config.yaml
norm: "layernorm"
norm_eps: 1e-05
init_std_o: 0.0283
init_std_up: 0.0327
init_std_down: 0.0327
lr_head: 0.00501
warmup_steps: 212
final_lr_fraction: 0.0
max_seq_len: 1024
train_tokens: 996700000
Each number is 200 + 30 x the weight over its row's rms, rounded and kept within 0 to 999. Layers, rows and columns count from 0. The size before them is the row's rms in percent of the matrix's.

# down: layer 8 MLP down (transposed), 3072x768, rms 0.0327, rows 1546-1563, columns 384-575
# up: layer 8 MLP up, 3072x768, rms 0.0327, rows 1547-1564, columns 384-575
down1546,100,200,172,187,192,160,177,214,204,168,148,244,135,168,152,232,186,204,186,244,182,243,214,233,182,159,153,265,236,200,227,193,211,197,145,160,222,194,191,193,256,152,223,208,147,174,248,231,146,210,237,251,229,227,206,222,191,224,202,230,220,262,197,205,233,280,179,228,201,131,187,201,179,184,178,236,191,164,210,224,212,234,207,225,201,220,240,226,244,210,223,190,196,214,206,192,195,153,211,188,198,213,253,222,146,193,231,202,240,244,252,166,186,182,183,211,190,162,203,209,208,184,176,219,131,151,156,214,193,160,227,217,225,244,202,160,178,239,175,191,189,191,189,207,211,201,218,156,181,214,170,187,187,209,195,242,143,193,189,168,187,179,175,197,163,192,190,217,215,242,206,196,205,171,182,145,195,172,248,195,209,186,192,153,209,154,212,233,213,175,156,237,204
up1547,107,219,216,173,249,180,182,210,201,206,175,224,224,204,224,189,209,240,205,175,176,193,118,231,240,198,211,145,158,205,171,184,233,180,209,114,231,196,212,175,189,164,212,192,220,185,251,209,243,221,203,151,131,134,184,228,252,212,208,189,224,182,206,210,262,240,224,256,159,183,205,292,177,187,151,172,273,193,185,174,188,251,208,189,218,208,220,219,183,216,182,161,207,237,149,212,157,176,187,178,188,182,194,193,158,111,258,144,211,177,211,218,244,165,191,209,170,206,178,157,196,175,227,157,159,263,225,197,170,217,222,184,159,179,235,226,209,154,215,166,209,190,220,191,164,214,215,193,236,201,171,221,159,238,196,184,161,245,214,181,180,218,232,160,195,204,224,213,158,209,260,192,216,168,212,195,173,166,161,163,161,181,188,224,137,217,191,181,133,158,173,172,196
down1547,101,176,208,170,194,170,186,199,209,229,249,198,232,169,227,201,229,188,211,152,256,215,137,206,214,213,135,173,188,206,210,181,213,181,136,226,277,171,205,178,159,191,239,201,182,213,207,188,206,195,167,173,145,185,157,253,181,174,241,207,187,188,229,216,181,181,193,197,206,189,162,268,197,175,201,202,144,164,260,208,195,192,238,199,198,192,220,256,197,192,188,228,241,199,188,208,165,202,166,212,182,219,159,167,173,222,212,197,199,175,169,233,229,176,240,266,204,214,226,239,235,208,222,189,211,173,181,230,160,220,238,172,187,142,233,217,182,193,208,263,181,185,167,233,241,204,165,228,204,158,187,232,125,178,246,215,202,234,211,225,249,140,216,139,231,207,228,197,212,164,213,207,173,183,187,186,199,218,178,215,171,197,219,152,205,221,267,209,198,157,154,202,223
up1548,107,192,261,169,165,191,176,223,191,196,232,243,239,234,196,215,213,205,187,228,245,186,202,196,255,223,151,186,185,215,162,237,194,164,218,197,139,245,242,211,204,210,237,215,208,193,238,191,248,217,220,197,215,191,191,199,173,192,192,235,172,217,249,158,122,227,196,216,211,218,196,182,227,231,189,192,175,185,235,238,181,171,200,195,218,169,255,191,121,190,189,221,163,184,208,227,200,189,211,163,218,223,263,187,143,229,226,224,214,201,200,234,189,233,193,225,181,207,158,240,195,147,213,204,192,253,169,206,255,209,242,187,248,242,217,215,119,217,187,208,259,197,217,189,218,206,221,196,191,204,170,276,176,180,235,196,203,212,217,181,217,209,204,176,140,221,194,230,164,222,192,199,193,212,181,186,169,151,206,193,200,211,176,168,198,213,206,216,238,192,210,130,206
down1548,087,194,210,182,184,175,249,179,219,229,245,187,195,218,116,230,173,218,200,240,173,186,187,208,188,135,215,187,205,143,245,150,185,241,165,221,150,216,191,242,191,238,211,222,186,195,232,200,179,208,172,190,187,222,172,171,166,162,140,238,165,241,197,202,210,224,192,195,181,189,202,224,178,220,214,222,179,191,267,210,181,137,217,182,133,176,183,185,199,244,197,155,207,224,192,182,177,156,221,166,214,220,219,133,200,198,213,198,194,220,237,168,217,240,150,174,221,211,194,231,162,147,189,195,216,217,172,206,232,196,205,203,218,177,244,218,186,215,222,160,248,209,258,197,215,173,257,216,212,219,227,189,171,147,207,231,206,209,174,136,159,244,157,224,174,224,183,165,167,212,220,191,233,186,194,174,163,225,224,217,193,207,182,187,200,205,186,222,204,206,190,165,174
up1549,093,186,233,221,259,189,216,152,195,165,170,184,178,148,184,178,159,181,240,256,134,208,210,212,214,210,250,209,208,240,213,219,227,160,174,178,172,154,161,201,251,191,205,174,198,196,247,166,168,287,207,237,185,250,230,182,206,224,228,185,174,194,198,168,184,190,120,219,224,160,191,190,215,203,198,196,196,204,197,226,216,201,166,191,169,185,201,161,225,254,195,225,200,184,220,128,204,222,216,221,187,164,231,199,181,179,186,170,232,174,207,205,196,186,176,222,191,217,222,155,190,149,174,228,179,209,200,178,198,211,224,196,225,142,188,268,177,235,213,160,248,257,196,182,216,265,221,177,205,224,185,276,251,222,184,211,179,149,176,176,267,185,230,154,183,249,196,241,235,225,212,219,218,176,257,196,189,217,197,194,226,153,157,141,181,161,256,166,207,197,211,171,163
down1549,100,170,217,257,268,214,167,182,234,229,179,276,207,207,157,249,159,148,208,193,188,203,212,215,229,158,209,151,167,151,172,206,190,284,218,221,191,174,244,205,242,162,220,172,205,185,227,225,189,170,232,237,211,189,185,201,158,186,275,192,170,202,160,128,204,199,201,215,217,200,193,222,193,198,264,214,234,227,227,190,175,196,171,192,219,141,248,194,207,162,235,166,199,197,192,207,197,198,193,173,204,208,155,228,193,171,238,233,169,172,178,201,202,198,234,128,214,203,196,172,190,191,178,213,132,204,220,258,151,129,258,170,219,240,215,219,154,193,255,171,167,123,197,215,167,196,192,199,149,248,189,199,247,186,192,197,212,183,208,225,171,152,213,205,243,157,190,182,165,226,262,169,186,236,192,188,249,167,237,227,246,193,200,223,234,163,217,204,249,170,207,196,229
up1550,096,234,171,222,243,158,192,191,202,242,180,211,229,187,219,238,200,193,239,230,224,190,130,222,177,217,270,191,143,168,176,174,209,222,178,178,223,166,205,197,168,226,235,207,176,218,239,218,237,183,207,200,186,211,241,234,155,172,237,200,163,216,150,149,173,190,155,185,168,191,143,229,167,204,200,215,190,192,256,205,191,192,197,174,262,215,208,221,181,218,278,172,205,177,198,228,200,229,193,174,207,187,216,186,175,190,209,198,228,189,238,156,205,218,241,211,171,237,183,157,199,152,217,211,183,169,204,268,231,181,207,175,152,184,198,216,168,165,250,268,232,230,199,219,169,206,213,190,206,214,192,214,189,169,213,215,179,186,200,175,210,209,221,204,180,232,190,142,208,216,222,241,225,223,213,212,255,149,191,202,199,127,211,246,167,213,226,243,208,225,226,173,214
down1550,107,200,204,147,204,150,267,207,169,222,199,170,184,180,166,208,250,229,218,200,168,234,193,169,144,213,214,208,185,210,195,287,225,215,158,217,198,217,196,185,187,235,210,181,189,220,244,237,225,212,180,194,164,239,227,165,197,181,237,151,169,197,223,244,199,189,149,219,158,181,174,223,209,220,191,210,244,168,172,200,178,200,244,186,198,180,216,189,185,228,164,177,243,147,146,206,217,192,175,186,200,209,146,212,214,235,191,220,244,179,231,218,173,218,158,197,243,206,216,156,242,126,181,231,161,210,168,212,196,180,194,182,203,217,214,201,213,190,183,212,163,209,172,197,166,185,173,221,148,229,257,206,198,213,215,172,158,160,168,166,190,139,223,239,220,188,206,222,198,161,169,218,220,220,170,203,236,178,206,191,190,190,233,245,234,196,278,272,249,197,253,217,178
up1551,100,134,158,221,198,151,193,198,204,224,194,196,229,215,200,202,193,190,213,214,216,196,183,208,223,205,209,239,160,177,198,200,202,220,212,188,167,201,210,211,118,202,222,193,204,217,223,195,139,199,195,175,172,169,269,179,218,202,219,174,225,220,193,284,228,165,202,215,199,200,236,175,199,169,150,201,216,260,174,232,180,215,289,209,207,205,197,215,213,137,146,200,264,193,250,231,136,219,169,256,195,246,218,235,211,185,220,243,203,198,204,156,229,279,197,163,246,166,153,219,164,214,172,214,194,198,203,160,191,208,168,155,157,221,165,219,195,210,205,178,225,174,191,209,160,176,209,205,239,191,206,235,148,201,162,194,261,222,190,218,250,180,212,220,195,183,175,181,217,140,255,235,219,198,189,206,175,195,223,217,174,184,200,201,204,192,235,221,238,176,157,125,207
down1551,101,151,233,206,191,225,247,118,199,180,200,166,202,196,197,225,122,175,154,191,157,202,187,263,223,222,212,184,193,165,204,200,194,198,229,218,191,155,221,289,205,185,217,186,218,178,210,220,180,190,211,170,232,181,194,204,172,192,232,203,219,138,204,148,256,189,214,218,271,180,215,189,189,147,154,197,215,211,171,225,180,164,204,220,202,198,216,268,219,228,201,197,235,235,189,245,193,159,260,245,212,198,211,176,223,190,230,211,203,211,174,156,185,215,159,200,166,154,205,248,183,142,176,187,190,206,121,167,203,190,183,208,157,233,177,192,251,270,215,213,191,209,146,261,217,174,194,207,264,205,217,215,175,216,178,193,214,206,180,236,197,168,169,144,188,180,253,172,206,198,161,190,203,200,210,232,199,186,169,188,229,152,192,178,223,240,214,177,240,237,183,188,194
up1552,099,195,231,221,181,224,192,195,242,168,174,206,206,252,250,197,237,190,191,332,163,159,222,214,179,216,153,193,177,170,254,173,224,186,200,235,221,210,191,231,222,223,225,219,188,231,274,204,168,207,251,156,232,218,216,198,184,193,206,165,153,232,245,174,147,193,210,175,216,193,194,177,216,207,206,162,211,183,215,219,205,220,185,166,250,195,168,210,242,178,173,192,189,200,250,197,199,193,176,243,220,201,224,232,207,269,210,166,230,197,222,206,221,225,168,136,145,229,195,184,229,181,178,226,238,150,216,171,226,205,217,169,152,141,240,294,188,194,180,160,233,197,253,193,196,205,190,223,225,175,220,220,190,221,168,169,153,165,235,148,180,196,219,219,163,215,223,154,164,213,236,213,212,196,170,161,149,251,163,215,212,185,209,259,275,207,229,196,271,200,195,164,186
down1552,097,195,223,208,207,200,164,201,248,223,261,202,204,232,163,234,195,243,176,227,223,233,210,257,196,132,171,168,217,219,184,125,241,208,198,261,207,238,231,226,172,227,249,227,169,162,220,196,173,192,178,207,211,213,173,199,202,148,221,211,181,169,255,204,175,203,164,163,219,193,222,166,199,231,199,189,186,242,227,192,172,133,222,265,243,217,245,160,170,213,214,221,182,288,122,218,175,223,190,206,164,236,216,183,219,255,232,215,201,213,222,207,244,198,154,185,172,182,160,215,265,172,202,198,212,232,262,188,236,241,234,180,218,214,190,190,145,166,185,207,190,218,204,194,189,216,208,224,207,199,217,218,202,203,168,161,250,179,230,169,182,180,161,221,192,139,186,230,230,192,203,251,223,235,202,233,163,180,185,224,230,214,217,214,217,229,199,233,204,161,169,208,189
up1553,096,164,177,195,204,176,191,191,196,185,136,224,214,199,213,248,222,211,149,182,213,193,213,179,199,228,203,192,202,207,226,184,190,170,199,131,171,201,201,197,209,266,164,258,244,199,203,194,246,217,180,204,186,195,249,215,114,212,230,202,148,161,207,200,266,172,224,217,224,229,184,216,246,207,203,185,233,220,158,217,193,146,162,170,168,209,198,226,149,192,268,195,233,179,210,200,200,250,227,231,245,216,208,193,223,203,220,183,172,210,202,244,196,262,181,234,262,212,169,210,254,209,180,210,144,212,130,145,224,175,196,223,167,250,239,164,206,221,217,221,214,173,186,175,140,259,217,182,191,177,194,168,177,241,207,216,219,219,186,195,190,186,220,170,205,267,158,210,166,181,203,188,222,203,212,186,189,193,225,214,192,246,217,186,211,205,190,142,193,189,241,227,221
down1553,105,276,222,182,224,218,274,231,219,219,184,207,215,218,219,210,169,193,172,205,134,203,159,196,192,182,189,150,196,158,186,156,210,200,194,226,198,200,162,174,149,255,169,201,206,202,202,233,221,198,165,153,190,247,143,231,208,197,224,165,213,214,203,189,159,225,201,210,160,213,155,173,168,181,195,155,235,200,268,225,176,230,184,215,206,188,196,164,158,219,183,192,190,212,205,181,246,200,193,234,192,182,206,224,187,178,220,151,176,274,178,223,211,207,215,210,149,176,227,216,260,165,215,188,209,269,232,220,146,234,180,217,233,206,215,228,223,237,230,210,149,243,188,233,164,192,176,229,177,193,156,208,227,246,202,188,159,167,194,155,252,201,210,181,224,164,183,217,170,224,191,229,241,218,203,202,176,167,233,209,246,226,219,215,214,192,174,184,172,143,192,200,246
up1554,098,214,214,184,191,240,162,144,213,188,201,190,218,199,142,268,195,281,151,209,221,188,194,244,170,197,191,146,263,220,192,193,234,208,229,186,243,222,189,185,232,180,218,246,224,198,236,200,167,260,151,194,230,276,217,215,237,190,212,204,187,228,275,152,235,219,234,210,196,137,194,166,215,222,165,174,191,218,265,240,201,188,211,209,250,230,206,223,174,226,173,176,165,185,197,211,281,229,172,228,175,243,233,241,217,178,135,192,201,181,201,227,176,211,246,214,158,204,183,226,195,157,185,155,238,236,177,179,189,189,189,184,231,254,208,226,205,204,226,201,218,157,230,233,184,210,209,200,166,193,131,190,208,219,196,205,232,211,268,242,225,240,196,222,223,185,217,185,172,186,186,173,177,170,196,210,223,234,169,229,212,149,235,140,171,189,212,227,190,234,258,160,204
down1554,095,187,193,163,161,180,202,252,145,186,250,185,261,201,96,150,185,185,212,179,198,248,198,175,162,178,208,231,198,181,218,205,176,185,246,214,215,204,228,162,201,215,272,186,165,193,210,174,156,231,214,182,187,189,178,183,201,181,252,240,133,194,177,209,194,207,197,182,152,276,129,176,209,151,193,255,159,159,182,174,166,161,257,170,241,198,202,203,215,203,175,224,225,201,226,244,208,211,176,176,189,196,175,153,134,205,197,208,239,205,247,181,236,188,206,205,187,226,228,172,216,214,269,226,208,204,166,231,212,205,224,201,205,167,194,187,248,215,150,142,228,209,171,150,236,223,200,214,194,199,235,147,171,215,268,220,187,202,223,161,194,188,235,175,191,249,180,166,204,212,161,213,199,184,207,151,294,235,200,146,264,228,157,278,253,213,220,206,207,215,185,232,190
up1555,103,209,197,216,221,131,206,204,137,218,173,223,212,173,186,214,207,177,195,255,226,215,207,248,206,239,243,248,166,212,240,241,196,190,263,185,185,198,151,200,219,232,253,181,186,124,188,202,227,221,177,199,214,225,197,199,166,214,218,220,182,227,199,229,201,237,175,213,161,158,161,184,101,169,242,204,146,177,210,154,203,236,204,260,234,189,188,129,186,256,180,247,131,185,178,189,183,254,198,229,168,197,223,207,189,255,239,210,165,178,206,225,223,138,159,221,195,114,226,178,255,170,193,192,265,210,143,239,192,194,96,225,155,155,234,220,193,204,173,208,198,209,208,162,243,194,99,181,192,247,174,212,260,231,166,213,236,165,165,238,262,191,190,228,189,186,193,190,181,144,189,239,203,251,170,188,228,218,180,238,209,241,221,204,241,168,212,206,225,151,221,174,213
down1555,103,225,187,211,200,216,149,185,170,207,142,218,211,182,169,243,160,159,222,191,150,219,179,159,194,179,219,262,201,259,199,190,284,194,180,192,171,236,187,240,188,229,206,240,189,158,247,192,192,185,198,181,240,213,246,174,170,212,205,275,269,216,187,119,173,205,256,177,195,248,254,202,229,226,217,146,200,241,199,190,203,170,232,198,162,228,225,232,200,257,212,194,192,194,177,170,194,159,235,202,254,174,162,208,174,196,213,235,187,206,195,159,214,214,200,214,214,168,261,212,225,170,207,194,168,216,188,172,169,192,158,161,201,209,219,212,194,217,217,196,211,161,194,218,167,187,149,146,173,235,216,241,201,230,219,168,180,143,189,195,186,181,242,177,245,168,217,189,173,156,132,215,188,186,176,222,193,213,195,193,193,184,197,154,175,187,257,249,195,205,201,229,228
up1556,106,212,193,279,214,251,175,183,207,210,193,197,266,247,206,204,223,176,233,205,198,192,244,226,243,203,194,160,195,195,221,177,227,208,175,249,106,227,203,214,231,232,195,175,239,203,243,226,202,225,218,210,120,154,169,151,215,180,216,162,217,228,197,186,189,184,172,254,195,180,174,224,157,227,139,213,218,170,197,154,194,149,184,182,278,216,167,228,181,190,225,158,171,196,240,157,182,218,201,234,166,246,154,139,222,150,166,194,186,222,195,203,216,203,283,157,203,212,204,193,200,207,240,195,186,213,174,170,217,289,266,129,231,209,195,185,173,229,206,180,239,179,212,217,175,212,188,159,198,182,217,210,212,179,199,227,155,209,154,190,161,158,234,216,219,179,246,204,146,210,243,148,236,169,203,196,170,167,209,223,218,193,183,216,203,175,199,206,182,227,206,150,248
down1556,103,179,186,203,237,171,148,175,164,236,200,200,201,168,156,196,215,181,215,186,164,219,195,203,194,278,232,166,99,221,200,241,143,169,174,160,229,181,243,132,210,203,132,233,236,169,169,281,210,183,203,212,177,188,199,250,205,226,212,251,172,253,273,237,203,179,222,181,220,171,208,237,239,170,197,174,227,198,153,160,214,207,196,125,226,214,213,150,228,195,221,203,152,202,186,216,217,193,214,230,184,246,243,195,187,198,182,183,234,224,199,168,230,216,201,215,170,182,214,247,188,220,304,167,198,149,190,215,171,199,266,197,168,234,170,218,219,170,209,210,181,172,222,197,206,185,223,242,197,194,242,153,151,158,184,186,163,161,189,210,138,190,219,197,177,195,185,180,166,187,202,167,216,183,212,185,203,151,185,255,218,175,225,219,172,220,185,160,197,231,197,197,204
up1557,110,260,231,263,211,211,164,246,191,107,152,210,221,184,215,204,206,157,195,217,200,217,166,189,189,240,193,215,179,172,209,228,212,160,208,189,228,237,210,179,198,206,248,216,175,195,242,205,192,176,170,176,171,219,220,170,206,227,214,207,177,212,248,191,211,244,187,190,186,133,202,245,186,165,209,188,228,201,185,209,157,162,197,160,263,203,196,194,222,202,214,202,249,216,189,211,134,169,215,196,237,256,228,183,206,175,267,179,198,140,184,170,175,166,183,159,216,228,204,193,216,210,211,223,205,240,285,193,209,177,172,209,146,203,179,181,196,198,223,212,165,217,159,214,268,254,187,190,169,205,199,195,188,192,259,179,177,202,183,155,143,149,124,190,156,216,228,182,139,218,202,223,199,188,215,172,207,208,209,188,189,258,211,176,223,217,225,249,186,187,197,173,156
down1557,100,182,213,172,155,223,197,200,250,225,194,190,222,171,218,141,193,219,209,212,161,206,172,228,228,172,194,196,224,234,232,197,168,232,163,234,189,241,242,223,171,173,216,195,164,195,155,201,239,141,150,183,168,161,203,196,211,219,221,163,191,280,242,228,237,244,186,199,201,170,178,241,172,193,211,188,228,205,201,214,215,190,208,180,174,179,215,182,249,221,235,193,176,229,258,185,191,161,184,153,196,182,230,239,189,222,209,235,190,116,229,184,173,188,178,244,190,208,188,236,214,177,185,246,161,161,138,260,222,226,191,298,185,166,232,196,183,176,156,274,260,193,189,222,253,179,178,226,205,218,186,222,208,196,213,209,263,167,180,179,210,210,178,178,205,189,232,167,252,240,195,228,114,218,187,210,163,273,188,170,245,270,225,188,190,212,200,171,165,191,159,185,220
up1558,086,201,209,162,194,225,228,151,166,210,182,185,201,221,242,237,188,226,249,219,165,151,162,186,223,198,193,121,226,238,177,200,208,206,218,198,141,175,230,210,194,179,231,187,190,191,191,211,192,167,192,225,217,255,220,251,161,163,176,200,184,203,172,188,208,228,193,195,193,214,234,198,218,171,187,191,232,218,242,222,229,197,151,195,225,201,195,199,224,183,177,216,165,217,198,201,233,192,203,203,165,217,218,211,209,137,190,171,197,190,226,184,206,254,250,197,225,184,212,209,194,210,237,169,190,224,201,257,250,210,184,197,195,191,200,175,217,202,242,178,228,156,216,195,200,199,230,238,178,166,182,194,206,161,212,178,219,186,210,173,198,217,203,234,154,220,118,193,210,212,238,171,186,247,200,218,187,206,231,185,214,247,198,222,137,207,197,176,187,235,231,191,183
down1558,081,274,208,212,203,155,195,239,248,233,234,211,179,170,188,176,212,196,163,154,231,201,191,243,141,181,166,273,187,172,198,235,175,213,199,210,229,229,243,170,234,222,249,209,177,209,172,182,216,179,205,162,216,158,189,196,220,227,102,171,225,235,196,196,184,211,184,256,218,167,144,166,219,229,195,183,204,209,180,161,196,222,248,170,174,174,209,174,216,154,185,159,254,218,205,233,159,183,185,214,224,155,208,193,182,223,238,230,174,213,173,224,192,174,182,202,194,195,204,154,213,185,202,220,176,169,177,165,202,186,170,178,152,176,232,203,223,216,159,250,183,203,192,218,197,228,191,204,170,191,213,217,190,222,211,180,173,206,193,229,229,219,201,166,205,212,209,189,156,229,190,197,199,143,235,174,196,181,203,214,187,217,197,161,256,195,238,226,242,195,180,185,214
up1559,098,215,245,193,237,210,115,233,251,174,226,223,231,196,210,229,209,198,215,209,232,191,183,243,222,185,166,184,228,192,183,166,275,173,115,199,245,141,150,210,143,135,179,226,239,217,199,202,184,182,226,228,144,174,172,179,156,200,204,204,158,252,191,180,191,201,200,189,181,203,195,267,210,200,245,186,228,244,161,237,249,162,229,232,211,209,205,166,216,192,245,192,220,160,229,136,234,217,242,208,176,319,185,208,225,220,185,189,213,183,229,223,198,172,235,172,139,207,173,229,220,205,191,220,234,197,214,261,209,246,191,175,177,256,193,155,178,177,206,218,203,229,224,245,195,188,233,161,219,202,189,180,232,179,176,202,215,165,228,217,173,205,229,208,158,200,206,241,198,179,203,205,232,172,206,160,207,229,272,187,230,181,236,231,194,238,207,204,219,201,232,125,211
down1559,110,165,236,206,193,196,159,190,159,202,194,154,179,203,183,174,190,231,190,203,195,234,196,163,190,233,223,205,194,233,180,190,232,201,184,151,200,173,230,227,185,164,193,224,229,130,209,202,236,224,220,186,222,195,163,171,203,192,215,244,220,207,179,160,183,239,195,209,200,166,187,260,264,204,251,211,188,192,150,227,220,212,199,220,200,224,210,191,133,239,168,179,216,159,155,170,224,226,217,172,155,201,159,201,161,211,185,181,210,228,199,182,217,204,224,238,161,195,216,153,199,176,180,180,188,220,234,156,248,232,242,166,206,211,191,192,174,167,198,179,194,154,246,218,251,218,194,216,198,189,163,202,151,242,173,213,149,213,206,229,154,119,192,204,200,221,158,245,193,161,207,158,224,193,199,186,177,224,189,185,227,177,184,231,183,215,208,187,198,205,207,198,205
up1560,098,234,256,204,200,167,207,201,173,175,219,237,210,161,161,133,237,215,218,255,232,200,164,238,213,183,142,155,270,195,190,189,222,162,183,202,141,199,191,215,149,215,214,161,147,184,194,176,236,175,182,187,245,184,202,260,211,166,230,216,213,153,218,182,203,156,184,193,236,217,188,243,221,201,196,178,227,205,133,184,206,247,191,219,190,166,186,123,209,219,176,208,219,178,171,188,197,210,209,222,211,194,237,212,202,144,167,209,201,180,209,160,194,221,195,192,167,171,195,234,274,242,223,152,229,214,173,180,190,158,237,203,166,204,202,146,195,200,204,188,208,228,154,192,233,182,211,228,124,224,159,194,188,246,172,197,206,196,246,198,224,171,234,218,218,264,171,222,210,193,187,233,209,253,230,214,169,151,233,233,155,148,264,263,186,240,233,199,207,208,176,167,198
down1560,100,188,210,143,194,167,170,156,196,231,180,192,154,217,177,146,200,142,182,228,122,159,162,224,230,140,220,227,156,212,246,185,211,203,172,201,199,151,280,232,164,226,178,183,220,222,158,227,276,227,228,143,195,265,239,256,206,158,252,241,202,222,244,210,182,263,180,212,209,224,233,252,151,217,180,192,217,186,173,187,170,222,206,130,213,160,251,163,223,177,197,214,223,225,258,204,231,190,191,204,172,187,197,221,176,201,203,193,199,203,201,159,168,238,213,242,209,127,208,219,219,240,269,221,179,195,203,225,208,209,156,218,197,228,210,161,189,214,197,206,216,238,202,236,199,216,226,226,204,243,221,192,193,181,249,196,185,218,184,232,255,180,250,211,223,159,201,159,179,179,226,154,187,179,223,179,234,189,265,212,235,165,248,187,207,186,222,205,219,178,230,230,253
up1561,102,217,175,178,183,211,136,208,218,215,189,213,246,190,204,125,204,183,157,182,197,221,189,183,244,189,210,241,223,169,232,174,205,167,227,176,239,163,235,176,190,214,183,171,209,157,186,222,188,180,207,225,155,211,201,214,168,177,254,200,140,128,248,211,170,236,156,236,193,182,174,227,158,156,255,220,208,150,237,209,226,163,231,212,223,264,276,220,196,202,217,213,178,253,249,163,210,202,212,183,168,243,215,223,204,220,221,174,217,164,225,193,224,190,234,177,220,233,243,235,161,148,192,222,193,204,184,236,172,229,177,188,190,233,226,171,204,200,209,200,175,178,224,211,200,154,192,180,190,238,171,206,198,189,217,154,171,289,246,242,160,246,163,165,187,254,207,169,167,202,208,159,225,229,232,197,169,202,190,179,206,211,223,164,181,198,169,172,177,195,173,159,245
down1561,108,222,226,146,166,211,189,201,182,155,181,245,270,162,155,176,215,229,146,203,181,226,167,195,181,214,185,221,232,225,198,176,224,181,271,187,199,148,218,198,241,204,198,220,171,236,207,182,219,230,191,204,201,253,207,290,218,184,254,174,179,175,218,186,165,200,227,177,217,198,234,223,186,247,266,236,197,148,202,167,203,152,233,245,237,237,206,230,166,192,134,222,245,232,187,261,186,192,161,193,207,256,229,218,169,160,226,202,155,211,220,188,210,178,161,196,183,185,170,231,208,172,207,191,204,182,174,239,223,188,162,188,170,237,147,178,230,160,206,226,192,227,208,202,162,237,182,177,209,192,179,213,163,182,181,195,214,170,226,219,192,173,194,126,129,227,214,201,225,180,126,197,221,205,220,183,163,174,198,205,199,206,239,219,156,211,197,242,194,211,239,209,196
up1562,096,214,194,189,235,214,188,151,173,174,178,203,184,197,226,238,185,217,176,199,204,206,251,183,204,216,238,173,218,227,229,238,192,192,213,194,188,200,171,157,157,194,221,212,176,203,224,219,167,215,219,170,165,181,209,280,186,160,177,146,191,214,232,225,212,211,211,185,209,179,189,212,207,271,212,191,194,241,180,174,227,215,217,193,243,215,214,204,164,213,202,217,203,190,223,220,163,211,183,181,207,167,221,163,205,213,222,151,224,119,242,241,237,142,143,224,230,197,225,177,222,154,198,200,164,212,263,211,183,160,148,217,254,191,222,203,135,206,190,149,229,199,189,200,218,146,227,185,191,179,202,207,235,179,141,167,235,197,197,191,217,178,226,246,198,245,192,194,215,235,156,197,161,193,183,130,221,207,216,205,216,237,231,181,192,184,227,237,189,172,199,156,201
down1562,087,238,275,183,171,203,215,185,187,225,214,201,200,244,148,146,233,142,141,229,226,189,214,206,201,218,224,145,272,195,169,189,153,146,173,216,247,187,220,245,272,240,222,198,213,214,190,148,241,192,164,199,229,193,210,175,185,189,93,236,157,252,273,151,157,242,179,182,196,234,198,240,141,177,182,215,176,176,161,275,147,185,174,191,169,229,208,232,226,261,195,203,199,198,176,155,235,225,181,162,219,205,211,280,215,213,227,195,169,229,183,224,173,192,207,202,203,224,179,193,229,169,118,194,250,195,211,193,228,228,206,193,203,215,165,222,228,222,169,175,144,261,184,208,211,233,225,218,202,155,183,236,175,225,205,248,186,177,212,181,190,230,200,149,156,180,197,155,231,200,215,196,194,209,206,219,217,229,206,219,206,199,218,230,178,174,165,181,180,250,208,295,218
up1563,106,224,221,172,186,205,200,235,226,206,246,233,257,207,205,162,229,233,170,207,228,191,228,212,199,214,151,168,237,186,141,203,225,145,239,236,218,191,188,221,151,190,228,192,171,174,185,122,189,227,174,232,190,181,191,231,222,170,223,208,202,174,205,250,218,181,213,237,185,146,131,218,181,214,186,171,196,218,229,141,187,203,240,181,203,196,267,223,192,176,163,234,186,167,231,192,206,216,205,256,187,205,250,232,189,213,292,199,216,200,250,185,185,183,193,181,200,182,187,230,175,164,179,202,218,204,201,217,171,229,182,205,235,219,248,201,97,197,178,240,244,187,199,203,191,226,200,178,216,207,173,295,193,180,196,197,220,219,219,203,232,248,208,146,192,204,224,199,197,187,220,217,256,215,189,141,171,145,203,239,140,200,201,228,215,199,174,257,171,233,243,188,225
down1563,093,203,223,173,158,181,218,229,187,240,241,164,209,173,188,155,186,214,201,207,196,185,187,228,111,179,186,142,198,156,191,237,206,203,160,228,199,242,233,251,234,193,190,186,198,207,194,156,192,167,193,238,163,185,210,212,236,162,128,221,205,169,175,198,272,153,208,196,185,216,167,154,207,198,211,183,181,186,195,132,215,171,201,204,229,233,178,219,251,182,168,219,176,224,167,200,186,210,255,243,213,197,237,219,157,178,196,231,224,263,242,246,201,191,198,194,236,204,269,264,180,161,225,193,237,188,156,211,186,193,235,246,219,164,187,187,255,196,235,219,198,214,196,228,202,190,201,258,263,207,208,228,198,158,216,182,212,202,189,226,189,293,194,233,237,170,200,182,160,134,178,194,175,205,195,221,179,182,197,240,197,219,179,248,191,223,184,213,194,185,235,199,229
up1564,090,215,167,206,226,257,183,164,214,231,178,219,241,189,183,187,234,153,132,183,216,277,184,194,227,188,204,225,183,166,156,143,216,205,224,256,214,161,234,155,190,159,204,205,244,264,214,136,193,202,249,241,237,170,236,190,176,233,206,216,173,201,194,223,191,161,220,164,238,217,207,225,203,238,228,166,209,209,236,238,183,184,220,191,190,242,186,150,225,172,308,200,187,195,197,169,221,159,162,233,162,271,200,203,228,205,187,168,202,177,170,149,254,243,226,127,156,228,239,236,236,232,217,207,206,194,181,222,210,189,229,203,239,174,249,189,176,167,164,173,215,170,174,149,223,229,145,233,188,176,156,225,173,261,192,200,223,164,220,241,234,217,205,168,150,200,196,154,190,180,215,171,214,261,216,157,220,216,205,226,165,172,207,173,191,233,222,177,189,153,225,250,181